python train.py --rope_fraction=1.0 --tie_word_embeddings=false --weight_decay=0.015
Each number is 500 + 40 x the weight over its row's rms, rounded and kept within 0 to 999. Layers, rows and columns count from 0. Numbers have three digits each. The size before them is the row's rms in percent of the matrix's.

# gate: layer 2 MLP gate, 192x96, rms 0.312, rows 9-54, columns 0-95
# up: layer 2 MLP up, 192x96, rms 0.31, rows 9-54, columns 0-95
# down: layer 2 MLP down (transposed), 192x96, rms 0.276, rows 9-54, columns 0-95
gate9 088:506505444461485508493516471477482499465593521493508526484425486536574537469543483539520505496497404463446489581527474458609432502588561502528525488554534452470498566384527521502463418498504481524467529466510516547498540504432496524507516515450529491470482527457558490463475529511488485534
up9 102:433486494502461419503413461541445558498617535510486471541487458535454485538460563495509460473519576509596495524540475506549489441568545476493549451538485498482541511512461439509528531454507479531490484511421490442456515417501541481473525523489465509494438527494483495528573489540477498546
down9 102:545525497477512537411590543499540517541485486506493497542543468446484483544511488622486474458454543589530467470470448483508506468496512497542460489522474533492567509540553522496561492415456442456468523457486507561532503489540529474563569529569541507524546528512522538510554525457545568486
gate10 096:502450545581426455502462474555563514498500507505522518480441476469503453450502455401496500484516487561486499479481445499494453489483571452554496499480443415471477532444535486505512429576570486436548405502468512492481528456451523564501458482510538530480428507534482480455525541560495510525
up10 097:488490488572554550546473467497544482458470423535500559468538475433536412462488482497503537520493474504469524507535514551523523482513539466558477511444495460466527482509462470480564491437559496422522432491475427468467525472460610531449525427552432568531515468523475439520525457504483493478
down10 097:490455592507509416496426478508526568480429495490520457504550474529468473501508526429449479466488455467567507436479515519518496556550499543444471466456524455515509515557513469527448513507517520476484461505494451426460497493508493537517417517550472569499542461582510433406467466548530541543
gate11 101:461518606581522371506451532393477496486438525482523447456436485508517506484484536435557521490498482529560514510502444527468549509540488493503521560529529535483469521446462501548506420519523533502491564493551606511508441550474540482474493488544531500544483539488510478464494495504486493453
up11 114:468484487503481490441557469456471525508541511573540486539521561543438504534496546537483515537466424476554514506476454490462471515474521576546481527570572501452514486458551476510449495453548501537526488534500535538455490513456513479451424413494470531499564561489496592440507599533549488518
down11 115:522490470519444581539430555440544520506546577493542480412501551530512518428500505509431486512468525488486518551439482508487559522485452448531532477470421486500527423421472454499501568459522520455498512517537449551402497474452511505481526506472539521509481547545515552519565507427499496509
gate12 106:499563494585558449577489543573458537497541559488423468406457527456567450525452534439484474528461563467454558533453507452547480570452579541534462517517468504521499483437512481541485485504551450494490495462519509486514508508457473474441472511509532450537448505454468462483483497483487465528
up12 098:478499550506537502485495474444462445483563538494511558553558469516432444528518517523584500520439527447450492534526479471497486435450479534465487422485440500563483473479408526459453495496427513566517470479493450499499505505531475449575510525484459473517545576501577473514509410509550456531
down12 098:545475492502482514465549476434536566515513513438399453564528590460485480530454473557502488498448501503508494443486471526509442455609502497508500530462546542456514451462474498547514445483518508480435529497488563538518486504465500507477484549544564582543464477469440520510480474495534506386
gate13 111:472520560515530494493554453535437581502555441518505493462497508481508428524578517480477462549496501491502546512550488441443452536453506572578455477542510560520504472502489399532426559545467544510471475535500528592525467527468505503468516543547482471522489553545554533484479492546489442439
up13 094:535519549452512567492459470403517496501486507561445431548469499530524479511525409532467538465464453510510499481492545520550531515547510490526505510574579464492479474494466542528439577434446520490464564483472527541478536500406523543515474489482511515560520504458520498457512492483402555578
down13 104:475494464486487470574416451445557473511436482570472490471518480488573515497541533420497496467498475456526520478526552523582435544461486489537431453510502482543503512508526536431545573394520539530453512435526475509421504489554477500485497516516490519543523512503557452460542511548438476536
gate14 114:599415474534513472576486525524515540427535428491485492502491467480514459531429508443481518498474531489536548550559428429458412494468432497562455504527504451525496451432553478491538462443519579528456517486478504514484488550475498572502479487461503540531465497487508529455555491537483450529
up14 102:483479556562507451505482521514503484489527535496548501528487562518560509454494439564513423510464468501478474501579416562469556510448489471482406464513501496468474535458506560528410463519531497518522449470509456422558453491437484460512543476523456558470463528547537545509518578501491580495
down14 104:583509484472482480509524499565402482506451408443461451514506457423432528530501515391511541480499475434565508468504524469530535453494492544491500514519546512540481602463434457528491552488463575564499481451482524470505486547536499451495463514523496444473478455474488456526451472523522474506
gate15 091:479466464460523432603466561473530466538491495555451437547476461473445493495499493443439525529543467556535585544515482435530509508577515529516562569572517506516491513529496582552488518479590441515538505570525517504463525515477523503474448507538465515497469492435497534553495508489502547452
up15 091:543488511502555464471501520513504560508623529527478467574515435504547491452582504496473398532504470466493478529577502503491479473488596520454522514497482588528484514491473516545434505533458500411457511441549466471498516518503434487480510551509521516474411490482481517452446478540451537512
down15 094:487528537529511521533519535467497524512514567497483565522479522490493410506484392486494532572534534471518453514439520503541511479534491506534500429477552333516469461504474493458484478434496494564517412480513526469461469513501510525492497521509441489601441461450487509489524532554513552498
gate16 110:467524531491512517488528602477460532471409459493525538533504488486531399533432510469499515484452479522490563511465500507538490579547550577551551517619478527518508437495480551544479485513562557491583506479507458528489526473423492463469548478546512523446515501520560523506468531469472530488
up16 098:534494536518495454494471490514531474491515506515521480509529476511502491516513523486475532509535583547539599550562563511473361545452471479611524464550547528529522504405537496509545481507468516446488502500528556581471490442489565457472555510500523521541501480521467521509508419539448456533
down16 095:520565418534476514471542498511463493438447602499537536524523572454472513495496446487418430515509471502537486512487451552486421485496474443513483479484551514459610502480483429524483492472488503460508487519580542487529483438509460528521473512497448485518471404515428511517482440559457483478
gate17 093:450450489594511506479498468415540520473475476537475585442477512454453565577465466499560500554546463511456499575513477551488462498468492443467529499498535571468514478490500494498549468554557507445576423484483499529482544482493548530486608527479527514452505522551533533483465492514568514485
up17 101:470563595455536540497522546446472578510528485472535535444498513549491524470512470537533516469478506492544450473464509476439508483534554541511451512448497484512465501519501497544536520420511551440532451493567449513503555505472488488489502493495425444576605570479564465530573513428510525468
down17 105:551484522554556500427580468478478521491458437556470554474486551490553512537434374486497493454492472512468486496532552496500471521539517476423476473491515420509463492442484432548396481526510452567427472470486475538496515503510496522493518498482512456494541470458588469505539555501504543519
gate18 090:525444522445498459493524539454484509450518462477434538449461505464478490569476504469543522559587483527461540481422495521558474490496536438521523492513510507605422520460497543464457440443527507523458494531531499559514525540505500501513538442544414452464555522487405473545555542532495482523
up18 084:480503546499613485473509580499415469432501454505499527513508524535493499542497520486550546463498468493493521501450489541562489513479389539539468459461460502505556506540547528565563466463471534567545480485487563479545514565552483527446556475484560532504586525462498499474491483485553501575
down18 104:495523504578550512494431522482575487467535504493553447529565506506472479520510567487535480517501456523494526524505558516488450435531415577510562479510501503486489510614529495547447591523526416446505501544470545481513533475503491496508505510506541562541543405475520541413494509504486540456
gate19 110:514417550481508491531493551436462506400509543424490520508515551572545508563487571473519534501483524513500473550507508423530488562532448599547498538560474478541529537520491449504462483473467559526492532483473444490493521464504539531461548454574529479575419486481492454487475501491479493564
up19 113:411490515589535509501542501532540529498492468485482444518529571534504465468501508526541586534480562461549499476554490440481544591550556546529510457525474481418537506461547503474463464543496550518490502496516529499618485468503514443502486516457557503464535520502551585526525525492429517452
down19 098:505450529542528489457612494480466570485461495516461457494464567475555495514435504563533544497484553449513480539476453488544469477594456541483537503533536612534518560467461470519549470468502536533427486501459525524547499513458530459534527447484502449447471446514500445542477513561463505462
gate20 108:464481549514480524464540531499473524519447477473494462571492522483543508543508556498434450463454532535506510529568537577517474477523426488557480498555513500566450437565573491535570569459543581582490504462510503567531515509552572474521544546464459557496510477517494520557541507528547498519
up20 106:480443538460455452478494429528515523553471523431470494513468495453548513496549473485481496548503605552519418489603524536454499581520503526445585391497443462495510560482471459490494505511518539445467501495511526477535542514511538529509522544485558453490477484470553465414516494509541493490
down20 107:560506495414483536509424494483567524459522476519544538506520511465480550458487532425591543524477517454510524493514500586552542580498500443481501485468494427567501519488476454448400477452494464529455519534485470463522498506441528513466523515462527576541424477571490518505528454504502459549
gate21 129:527482535506487475509536497500494508496450506539495471474464486454472485460560522511408451444588530445424565503534487447509411491485570438493510547472478499526422520495546473527467530529538505493466541507486488536529449535433547479400528559518485485455547565503562465494503473497560426446
up21 116:444508580432462478510454552483571560441498512554581509501511488483458506487493554418473536544486511551489446507567423484542474464573539471432483503479464506501514470462490518458453485503508483488449478444531543527595508526470507441501496577468534525478464456445544498435478479529474446524
down21 119:517545504521522494536562441594561523532466462556509452520540546420549492500527494547538549475500487443473546432580464564436481465532583521456476518475530518552519497500461577450422473500490508542561543469489530479496546512530567480497526471542435518466520555467510481548529486481484538519
gate22 093:471538515531487533511491520477491528458512458518536435460511454527447433519421485500540493458507477576473432573430505514457526510496533443500496559535542565505549447476525528565466499485459537493544463508469549507491497500483417533527445545571545505507447517417459516562492522520393511445
up22 096:498507536584587515527539524538505582468546574500519496482521480553492456475433494501512463436464556499502511533482539501482510499502518471552514521468494482422505412474498548470479520568499521482455404485448548556454445418500444505504540542545508494477466476513536462525413563505460543539
down22 079:530492411445468516445368485459499484490517560484560560473452521489507515468522544487518474517486510475497477495452451501491457504435443558512507500500487452436462467432550484477518515466519483464432514524461513509464498540540505555489453517470460488543488583494478581463534422503552421434
gate23 093:536499523532499449524427458432538539461431456443475530531555521503516458499464479435519508390517478527528507529551546497517469531571550595512481530573512509611506482509484539509469479498427481477469470514566494533444513565448506461504502502435445461485463525511524509450434488516502520516
up23 103:469417537533567527481499562536509532466528459566515478535476467486482497529478425542462425556612458569476500564468544520457512517472482485454508531536518538566521463494520427447446503490519539483438488460490513494525543545504508515436532569565413523461508496450559518522484470495526474496
down23 101:524556466574559525475428503565430445553505509542451514519563513514510462559510516512552520421544434500553491488466566501450484457504435521479526485511488428461477529524518531526504487541482520467434490554569482572516512551564434501458568500549423509469478513465533490487526456529554516498
gate24 097:455534532526409498493573502464502483517467492535517511408465455484502535520554512472414480461514506509480608527557494407534464466531471459495538552510516492524537579527442518550408538522491475476528514510479510499540494509463482541480469433521451487587502530496580497521438536515512445471
up24 095:534455485453518439593487432462479512480448487470468490471514499498505555430480588484542518504529497544526480505499502540417452467553534492587529502519497480401547584466527515466472460563510536444476559560508541506565512519522469518554504476479439484444476448469442437516475494464519488514
down24 094:494469465420505499478423552524392513525544582414557540520507483496510466495518463511490510472530510443423519470423510519474563486498496537503498458443540490498485500485499476574506493496494476545533521453520516509505518469585507438478476487462525452449483542541489518397467444488518601547
gate25 099:509520540529539566436494531503549560489501474451484470424538486427540447521456523503542520513554528579493481521486547549479451535507506489463492514466542576586515542534548501532463565521504475545513495522532462527466522473467516505570516540609471513509552524515507549498459632465500477504
up25 094:581506439551455546537555528541446519452522412416418484546436521497496479452514556537465466546460507510516447519550461447460528489481508453511474535491455484467479502474557454482491472464510508578416522524473427525574503444489509506546508514488487477513501464488455445532548427529455504511
down25 093:496537499537524543524434479436542513465519487495535499552458467515520522495497481409481480494476472494486529547584551482479517505491455453559517499460480556414525493426542531591528532420456562464482481528494488447505492488516525502523554459498508526508530507462474542485495461422495391386
gate26 107:556519476548543463465546431500530582492482402556435515465491468521483543540487560542492508482557492495519502586483543514488411491518520462542558501400532490486530353493517520499452552551517497474504522534544463473453459514532524514478496509509502527507527519486488538441513451550473473483
up26 102:512560509553531460483499489538482491562437497463529536538505568551497481469524461470538546478473505475510464487540515503513443541495478516585468479555456445409509456496519567526540476515514467526466451527516584511498520550459457509468547461413518535461487453536570403466475507512602512547
down26 104:439530511507463567514507446428519454498515507486524558470552468555476551531495482491499525474528471535540539486451522502509460546585454511531480497487529565448543490489531497577555473450464533500428497594521590530445497502462519507481453523529533491546554462448452502418429557504469515436
gate27 112:561528511443444549474492538436555525532523481527482420476490483552472533525506551554539526505600428543510548548489461487529485584507526498521560537528471463545463477558487524506446596533498551489521509505518541492491515528482495491526537539544507531439455483445529534526553557538422547560
up27 106:473441499470443504507444483483488465452474523400464537453512505468502414470490559478581462504519434402522569472485502464552475478475481477520439460430488565464501487419523490462553500492475498526472483530492416477468509478478468506466569477432502527467456463551561527511483505503585511506
down27 099:553454484536501455483622444566460506525429487544444501488524501429504538514417482550520532509477507541463556497510503515459458452555560465471471559557490495519549510522425446517459485544502535454425501481511522471522486508515504545525504535453480486458534450443483472576535560443492440513
gate28 097:513524530553556501486451463429467527505494478454561538474506523519517506498499544520500576560520459499539485514509491436496434490596594558508495477514491552545534512553561499516449522504531530459564534518548489567474542502405505478519476481576515535445411545491508531472493526520601496502
up28 095:570480479519460454516473488508544490436456532516477579511465475455519526491505484526568456470527460517561599475518453474457498490534558458485492534516480548479505522429481494548508530477503507487486515568560555449539507535505555539566558503515442431580455521507541550450591497524449567474
down28 097:501476553517460444553450505474440456486543581509503485474527499522481479527516471522530576516526522535477506522439493491436512556440420472481466526467494536530547529503507484520494577475436385444460515503486446517448427474548555593565491491519530487579521523465489517507429494463479474469
gate29 105:462539485526445493489499536439587500424565530488506560480482593528588547482515523440493587477509454503486500548529491462445471542475473476466531523512501529441516503495561519482476392535586539530461496517451471484445490445487498516494465491491514490497528476514404517450476527539540473561
up29 102:416452466481510538441475523527508523548556441497511513496511480476460432451422436467489430547449527481515448562485493459569479568517527496510539534570530529537526450538512497493493497468478528500558463487553445516470550570505505535476478512502442585447488532477536465480405483439515475444
down29 103:543441596545514531481546543521504461493528456488487516435476532500523502420489497423456495508416556553464476510505529543439510517469491452519451469497464465474419461450448519456393481497466534555582522460482522521457517539461497496476537469539507466566488507583543490545484500506458498451
gate30 108:529525477532528493558516546502487543459442524476505475458486475366487410514464450443500461491488485452516448549533495454477479493530506500501436544454515489452480541470499497499576486423410502508451526533421521478476468463437525508472484538572499432514488501512530490573523517556412498521
up30 103:529558535474461529572536490514531479539443520502570480437543480480432446496428447556544540576439441468514512466504500496580465480512548474476562522533476555515496489521475499477503458488571489497468428520501520472444450464471425490463484530557477575499446488400508444497483523492471477486
down30 108:524568401491458543575484451491550566452516554532527453548508477489462503514501487452482504469492402496472456559541507588553509488443473496599528448442466536532491493498482522507563556513519506503464483463530556528477468540464519436504502485467505449471455532469497472537543466470484567435
gate31 098:455487489463442544509480534533518494580512481474541485522528534567521470495518512429507434406440479438577508561547578457553518472507555524480520502525533466497475480457466520469506550477532486545470428531481565465484499531387477503537535533521501482494491507550484442522456473569437434491
up31 110:568526524506498496511537544530473561542488512516565539547488519495544570547540502456488505501560511501512427556566566527488477437507454572458554499469428518535496500508497544512453523471535510494497519584533547506591477501463576449593501489579513497483507460489566510484493452508425476542
down31 100:554519522488482416503494542465452484517486445491525528571511535481513530490480444523479496573559562463482509556443533466511476472551465570443429512573522474476526546532528445560454470512544477488595495494426489496528487430482523511486480504472572544480537426448499446485486496408534517498
gate32 111:489498562525506452473527558452433518501482436490561468410482562495522551539508588437529579563530518524505455517580579494574467508526469462533504495511452505486548490514525523489489481469538460495520572504575483478448500536541524513488560509551510560475518497451574466444458509476482531458
up32 106:427521585508505556520449496486544507553467506549442483498457529446542496423445512483510516497497541477477594498506512529563477492458464529508532522477536536452493494472409475477547520516529462428460479516575448473506485525540492512431471492530465463578486446532457440522502571503490530396
down32 107:508472456530501487506517450490455515488497490581477473528480547441507537543530492465463493450434461486513475428595515513440540506467498439512569506509483574446540508519447524452493479466500556426546541451527552490461433502507572464449481438576499536553492483423571478486506546500469497446
gate33 097:452525491502494535527494450495486530568508520521532540520525464531435502490396555406491460497542473484539481500467505512482476501514474598488499444505567478517480485577495531447519507481595509510500492459488572578505456496521535493490528604520488500485579466621543496531482513443524498501
up33 094:505470477543473522493500545556543545530485535516575457538461473510586536455436534504484492520445447511540522475489534498553512556447456472517487427477466510515509515507483442491560552462504581519451508613480519450515541378477509473453492558521448520470525528539455549508570503517503518464
down33 099:480515509478472437543537468518509515535537475487465569496482552454472500494488491484513530466471444461496497439449467509449525458532532510564516539572575585571511520514448514485524487528489517516462490565568575515502624502555527500532455533589500468463539477521486502505491415488541413507
gate34 102:506478559508534501525472453503536508451472530579504550518514460519511549493485571485476480487529525503475542520488588500560433554533490509564466481511491566531484498489511494594582465513543506484549513561575471552466522550455526542419476468495472524534432607481509569530542542514554497515
up34 101:445523464550530480539500461409481467536471468511479497485518478524435535498501504564482529465424511483485475520466461515501573530492448464561495516462493525537516590513472525538463519538409469495469576531508500515507494425508459467503446455560524528570420547438482466550535453511512543401
down34 107:457560576528567475460437472449511478436537471521505528492515445520498596473536532494498515513496508527507532493524528576481545523493497509469536427466485527511526539523499575553510548511475501530501495557515508485546475544450563507504504441588461520540386462582493513432478547480431498547
gate35 098:543548531571561452511489472579528499439541506552500478494486514469515456500442496561447550535470524455531487506501544500521581488513512464500525566514569491512477529555475514512506602529441558517493477529441517511525459421578496480482496537519493484557461551423513472575566537532560510528
up35 094:492497409619483482572545514491518488482519491457582427491525491508471529526488548463536501454539560471502464500506444519520556569554432510465503520528540532501466491478524446517507418478481457601429447461494471482464538543529506468477525476511573474503442545475470488426530526531522502500
down35 090:494586498495481471513593492444475540446532565446521498480469453487534431492503425505415453526493446498511432502569479460518495481481496489544486545518527500416550513553529474561538511466391501531489466478551529550524448476522491464499511499501459446513494594472469460539463552544516522523
gate36 088:505490482505459515502498420415492464519527525470525547518497463485491526567519522502536534488572455470507517513509484518515487481617509520522567514572543466515536443566489456486409594461469538541509536523515534498459533544485427506491449488551534534456501553460559567464492593515501448498
up36 097:407619531517504488558468537582496494489458524574515494442452532491581511467576480520478517584539501477488513528570488520463533502465535519463534517485515511561499501468476446485529487506537555518543491499477530505521440483516506551555446426470540472532481497506538389536449463481529527477
down36 089:542482476497549474466453556438488502512564505417528481480609439492493467533511530538479548402574487534444442515533520453525548381441483487533532513543489506579505488540514508482479546468471436488520536517519535498471499515516420518536480519521550461551497535480513503462449490548552499481
gate37 100:506526493504531505485420427454549537472515512476481548449491514476513441497509475501540550553523511461558472525496514489450504461492515494557521522432531548521518519463464480515507530505618548438436455470527492617482524498419601525481469499533474501489548477534560457568508551531508435523
up37 092:525523469512593481441489597513512496460458527513465496581455425514513489516467475542508449455535511440521445565514446519469533464421536531489538481492443468504524548512452500473462487452522573531487450509488524462517482499499441525496503417524483548551490433469438454560507488484446413465
down37 101:523441539529541550531494576601542433499509526571511475520509494589522627545527543495508531502501557548504439523529498453510457515451462494520533486549442443468478495533568459485512477542488527541516473501439491537508515476532530591522459522544472582473514516462553527469505469481466503505
gate38 105:516508543464520515504494486498484444471509488575518502515491525489501561504520449501562461530454485468514471485480498442493495421466539454553449584473468494542429461455468602423508550505453522527480508498463523468519467523476444473525398568552535521421481404493515485499544554546443475479
up38 110:499460483444489486466481500412481441477494458441512456583523460532559477531476521522513491489443468457428565462516485486428465491439518484412503467535482475450522527482484544524491476485444518512517499530547495487470470405514430494469596505452501544534487552493434438429478436499553476488
down38 098:465409500518476491434516492459557453457531485550472496425549516490580504513428489550549558423572571518486501545510428508488508459551499479501503534538561520503562517403571497473527528431528454514484491524589533506500543514487515525529521517511487512522545518535440457445437475495502509487
gate39 082:474498507456546497528559540498462436530559508453521446493489539529505465543461475530512453482490536494432490571467528490540485515445476387523580475503516541479467512544481507517483454512498497568593518529523471525550541489530527535499457541438574477495460463555528480587406481508483584504
up39 097:507559519444565496556565470518493531534503524480584562502459504493591579504520491522467503486528546530572510423513483482502512480628530582563469532490513467556511495490544481536523523494497517515520482572468539555508459492539526518518448464481495525586558494461542560480493554506533510533
down39 087:474481480587535552511623511577451475497502575531452493457460506504524542506439532462558531493496497456495501554533468502505480524550477487503545625533497504485526508535507424524531550482457489505455453511494534567497477501487563541487521551601499544515522557534531561498497525510518527442
gate40 104:480473511526500476541483550459523561434527591475484540425536510459434441506535595514501552546518488514501515566527550483581470492489555467490530556565543551488529535438520464525468515504510440506549515516512497522489586552444563463496522558565460525551530572499522542474498505508464519529
up40 102:502539522476509551481504476522514541493461415468538472504458489539512546570504500434523456553511530580464509454593500550436585569516531553504531505499442508482541456524443500466575544515496515522496514437462493460511553568555480567534540450491527439452552515468552515482522549549482478475
down40 089:488497510535485460500596513587531410500446490466516527472469546529464460518551561407566419542529480486459540447531499445423456488450513458467500510452486489461461495472523538462499518528449484487496445478504466490486532541556454453464536478479448482554446476530491470600514476528465483538
gate41 098:536482512442442546535499565465506542361546478473544452492461469584533486561493518480498463554501463528512462532488542536523504486566505470515536518496525479532515526542452485488531590487549547570429522541491473539524566541467552435508431470528438491495542489447482530501493503507442545504
up41 106:485499534521512506501512487554499453532488571458455543473502514543406508431477486541507471538509494580449539482513523509486489477518562468537476446558515553412458562483515427487509550453490515532444511497519553392491419470509567505446553531536555459505398537482519517521465492514478523489
down41 093:539479484499478559423615508516519534502487569469402487535475557497472449474461444576514548489524496479468450455485441526473470547498525471553556537550511617427476533508514469461515507565538516499531458462458518460480495479489499466477451487492499512532491523478429547534456462518429510494
gate42 113:505523526601501500493482529495565529511516563467515530459552528470556484525454478458491543545506508488506535487505484397582550468477465462531464546520502581536423544459573522559480484537538509532493470541496459403511551526464599526522519464442496475584525510475495488541487477527537508482
up42 103:447488499449471613482491498483448520543524534481407474496497477557451425558450539467476463486506417396467494474569547585496460491454552525409464419518496466482467492513526413497504512467506487450470518471507445543526522515517463458493509492465512534475520518472508543470455493499497492471
down42 105:429501465570492544502596511458513498503543572504448596477538533512511484564449566475458472482562497537529457518437435484484486443499493502456449450441501533451480510471594525553483532496461526519520521476535526452539466445484515481507454493490548491455523585502488548546520514471414499504
gate43 112:530441481544473461561489524570487465425515495462546437473494521491476503410470470435469547472516562533445530488484445477418463538506446516538467483523575457528484488451506533563514501499489515511433449502443496445497427474494539551480462418458512445525518467484494448479532413532460527501
up43 104:488535536471543500490509500508427521551528566503467525520512588565502477546448441510578468578509514518494512585469517484518550499551554475534542470550491444498483498563540536518525508535508506505407550484515568533468446553459534526557463529579456413539517518500475520486456504437524500453
down43 105:542532465545493496512606497472503496471469492429478515468525516537524476577392488515483500564549487449503514473555432465478481434540509500483524488461521506524486560519467509542483546515479496497401572525519558503546527493508466433488509535532411446508543479555520438577445447498517469539
gate44 100:477467542440476497422588522485496487532500478514482447428483540478520515473471521498448489521534476435473562490584458453527470422471484518486480485481550519500460498527540485505458545543486467478496480532502515467433493534478421488479434475536507461410542492523507406413517459580454452443
up44 094:478464404481507528429493523484455497497437537498485453461451543571516467485475431467488494531487466495441462481462477543484616548500509428498475533469557530500486515534518542526444505512547490454481543438541552517434415483438525465499469538503528505448493458507458493535432503456574503562
down44 095:489448492548496563487433503494495535530545509507532475523484538441491457535508565469531410482466472547468450482411453519527432576552528456475544536433501520431473444537482525522451481466501511567501382493531551485492469485407540495516496507541501501582507463484521473497514487504552526453
gate45 101:506534495581593511532468495537554565557539472557516499530456454458463533424461464499472485514512442433512474556513490448535456493524549523509535500486483423436514473546506511501500522442518594497483440525426532489494435507432484515443450420548552489515510523495536433546523504474470510498
up45 091:475481509507471576516543494549440592577454480580463494495526449541532471518550427531532599531546565473545522540481558473513552512414504523534470569497512483496468467533530488476439449545491524545469413440537538488520479451492567486520494498509497489494514545515535511538498561499504527460
down45 097:414593482496454598469459556471475520527438506457512529514516470467465521539510437495424520506560485557511419455483578456485430511506515463487539485446480484510489457499530515506496477491460554497464452512508447528481452480555471493544448473480536536446476455489501476497606511460552526567
gate46 100:440609509535469543509467498496481542493551511415521493431542517494480486492485438518510518496514438480564522548462516547490489533505570459516479496452482452553482511483498473443517462522570470532556498510483512455468546474552627497407473489516527514557470514426499461497512564449500570501
up46 094:511514560467525501545458502528489483500467518503446520489536468503450510404545484523494508527503449567480587531466528475596532551454496443554580544478439546517424521499449492518476491521475486519506479491465417469530506583539524538502557548549456494526508517506533501515543487580455476401
down46 096:495508518469553457501444581481499442493553453508531453483550509547479545530466531493474521500500556515458557510461530487492531591491506490515493497520536477484550430517477463558541472519549499465485566463470483490500543421530559529510545513447494476452462358473455483411453522444475546545
gate47 103:521541482512448496510456441531478577548551485510438538515520475535476522542537567512506512572503593470480464517529487524521482503532493454461567435521520459474480546593504548535515562507585519550541549476537506498542468468503552493503512436490487460409489475490461590483548460541482434527
up47 097:480477533551455563484551461475462461507551531489581454429476538520507521473584520500566489474508558479516468466523492581491477504470453477468463463478475560454480601490492467524611497536529501481507528452486440457454538523476590489502455497533448524532588495464478506483530542445530485491
down47 100:451475463491476497473429524446470596468498492512573464551461517482556480513460555574508531550461489503485499597455487503539491451479441522500492535502513527485503552560510487516523520478533477434565509453529456493505448528491465523565600530523486554484458476514446547463477501563583417507
gate48 108:570499492532533478505482506440473483474531538512482409481550485560492492506449555442554556471485479573508460560431472442519560495476463481509470548470428478495510487496476465481444465460521511579453550481490476519418572455463505557507460568534599563522497507472504507469503513478506571467
up48 114:519567476517496528414498437511527455520503468554466553566507482504524491512464508506519525487533470492506517500529505493428428425478481554471513449409508538506458468559528570498502455555465491439473523412534516466556443501497494368489544473469449512488468476444445522543488461455530467513
down48 101:443480479540469476457615469464516546492435497525407480519432537488558502514404552472543542444536523421504506537516382530438516499536498468530514495476507570467475533446512486464533472515458457588466506484525493483528504509455486505505506491481455481507501432505446456528486532500465490441
gate49 097:571474556549527510558549533498562491431480543479529547496494419479546517480492535484588638537551490510470489496541530501501506496523493476500516554493491552557508503469484501496524451549530546489604544480519487528427525490499547545572421532519533485508427494469514555512490563467510489499
up49 103:490505540479435471517511495484477499475449545545555485419429440545431407430501560579445550542466488462496439515458470546528508456500499413485504446458462509548506551472485468544452538484513480495506554530553532466499546576473586479502534539549492510496558457497494499517500506497543528540
down49 105:478561439472484523496419546463536543503463469557427552402483544529495586536447440463527510441589513454463495507508511533483508553499485445575480443464495511532583475480437539519532474441520483440495491497528519581447502462549524509500522521505452472509552439475510473502513523523486480518
gate50 109:468419486502558481516514479503531543511367402470473515416480462444462433514479527472469463445504466493488477500510526520463455461463500447538456407470458513476490521476510531486541528460480478479485523491496474462485394454453520520525499502507553503468487526401543437459443521489511473465
up50 099:554512483498486506524511592544492507429454498502475562425442470455511492444428545516458475516441487465483508514473459531393473540447467499466475519456489510567449464498492547515499489502492537505489451552453489490440559516493421494497501437461453523507454387523452532515440503520577494510
down50 104:423503482526501519418547448522522501548433438527437520523459450463517523596477559476487512517529489446505483516471526512532446383546502450533514452511487463444504602485460516456521497472487524504550501485460512448522444507481512555469524468519491440556506437503484580525502540497466432472
gate51 101:511478545504516439535453523523439565518501456553473505526456567429556479491604526432501563547533543466493496454531506471527503513540506453482496479513490559477480427431510510491464551542488463492488531483505492489520492501515531502402515562522475585528512475495605499513413432545487453496
up51 096:509464481520481525531481496461522547475557513523534563553492551478508464536618506596575482525523538470557456528508536477507491516513417494527543504470427483543497538518512535598568500425485497564576487486530429546528484527473520499501525486428526525543436536545527478550491514479538483484
down51 101:562538428528519574527609538529489557546480464509393521481503516542451455490529533495513495436495447512524562537492434535491519462502458446503493469476450508540471476476414459516484514488424521448546464473451528513492570475539457459510520496436528462455450477510509565516504448482505449540
gate52 096:503539547563486497470545575531477509502526515471532468498486480444484412547457507474436524447483512476539509482583472503540462504509504475516509529561478471518441539491493448503504608523540450494503436569465512526567529572510493497510537462478552470548520451551558398445438522545473533467
up52 091:533484526538514488476446557433554526448462570429508546493519459506462422528433574499580517464440526506524486517530563506469479498496440537525485517497492486460523532464467512483525541533476563485541431511471445475473506506528513445518569525522421444511526523596555505534530510449463476580
down52 089:434477496445438492497373447487475508511536530492556450536508500578477488426514533514491498611516529451483511477452476481490497502460505489531495426430528547500468474514503455516494524515483422529564508462508503493476425494437508442518502512484430520447471451474417523435535538478452496537
gate53 082:476537507609491513550515541425539483505570423495513503456535450553526460464463520517509536503475560469500482613482462494510532494530500484483482425491502530505555625538488488502506522504568470481484485460532440495569474521540521477550508543471473531564440429431512485483521527456537496495
up53 082:514533497497473559476519504470469458419473421512479494486531488580553593541519530558535553536464588551471448514485486507517448552494474471535544443563439524546482450487458533538478455507471465547510561545550473526471510567498441524477493436551541524522472486515508440544567536479502462526
down53 089:521511498514495492494584545472494487495523553548487522447518498445529434574502447507498487476528524537464545588516484572471458522499599513506481503512480457469588476472516563516520501485510380486540522471487500477469622580494536442503484472528504471518513543596487527489448492526464509514
gate54 109:558470504492465461524508548526530518511503474439486423421465505515515486474455476448535443449441480458575502562507505525494525496497526500481575527553438501525393452435518510488478519527627553547460468539460499560481547509537480493578472504446531555528514530540471501456467473531521514490
up54 102:500561462502509451591429567464513472541472506475551455425489523483473555532475500498473463453484535484508465502580470562475514463439495574448518503563485475500438514438461496506513523481575567518464523530415442537511457552441451498535495468476461488477458460509527467490569445552477517512
down54 105:488473505465526465549456491506498481451572462488544496539542476403438483498526427509484516563455470540467505424388529466522511511413446518505463444540492496542395498610533433516422482525539503454562513516463460514498476470469517520492514525521467481520472537446495508469512500497521518506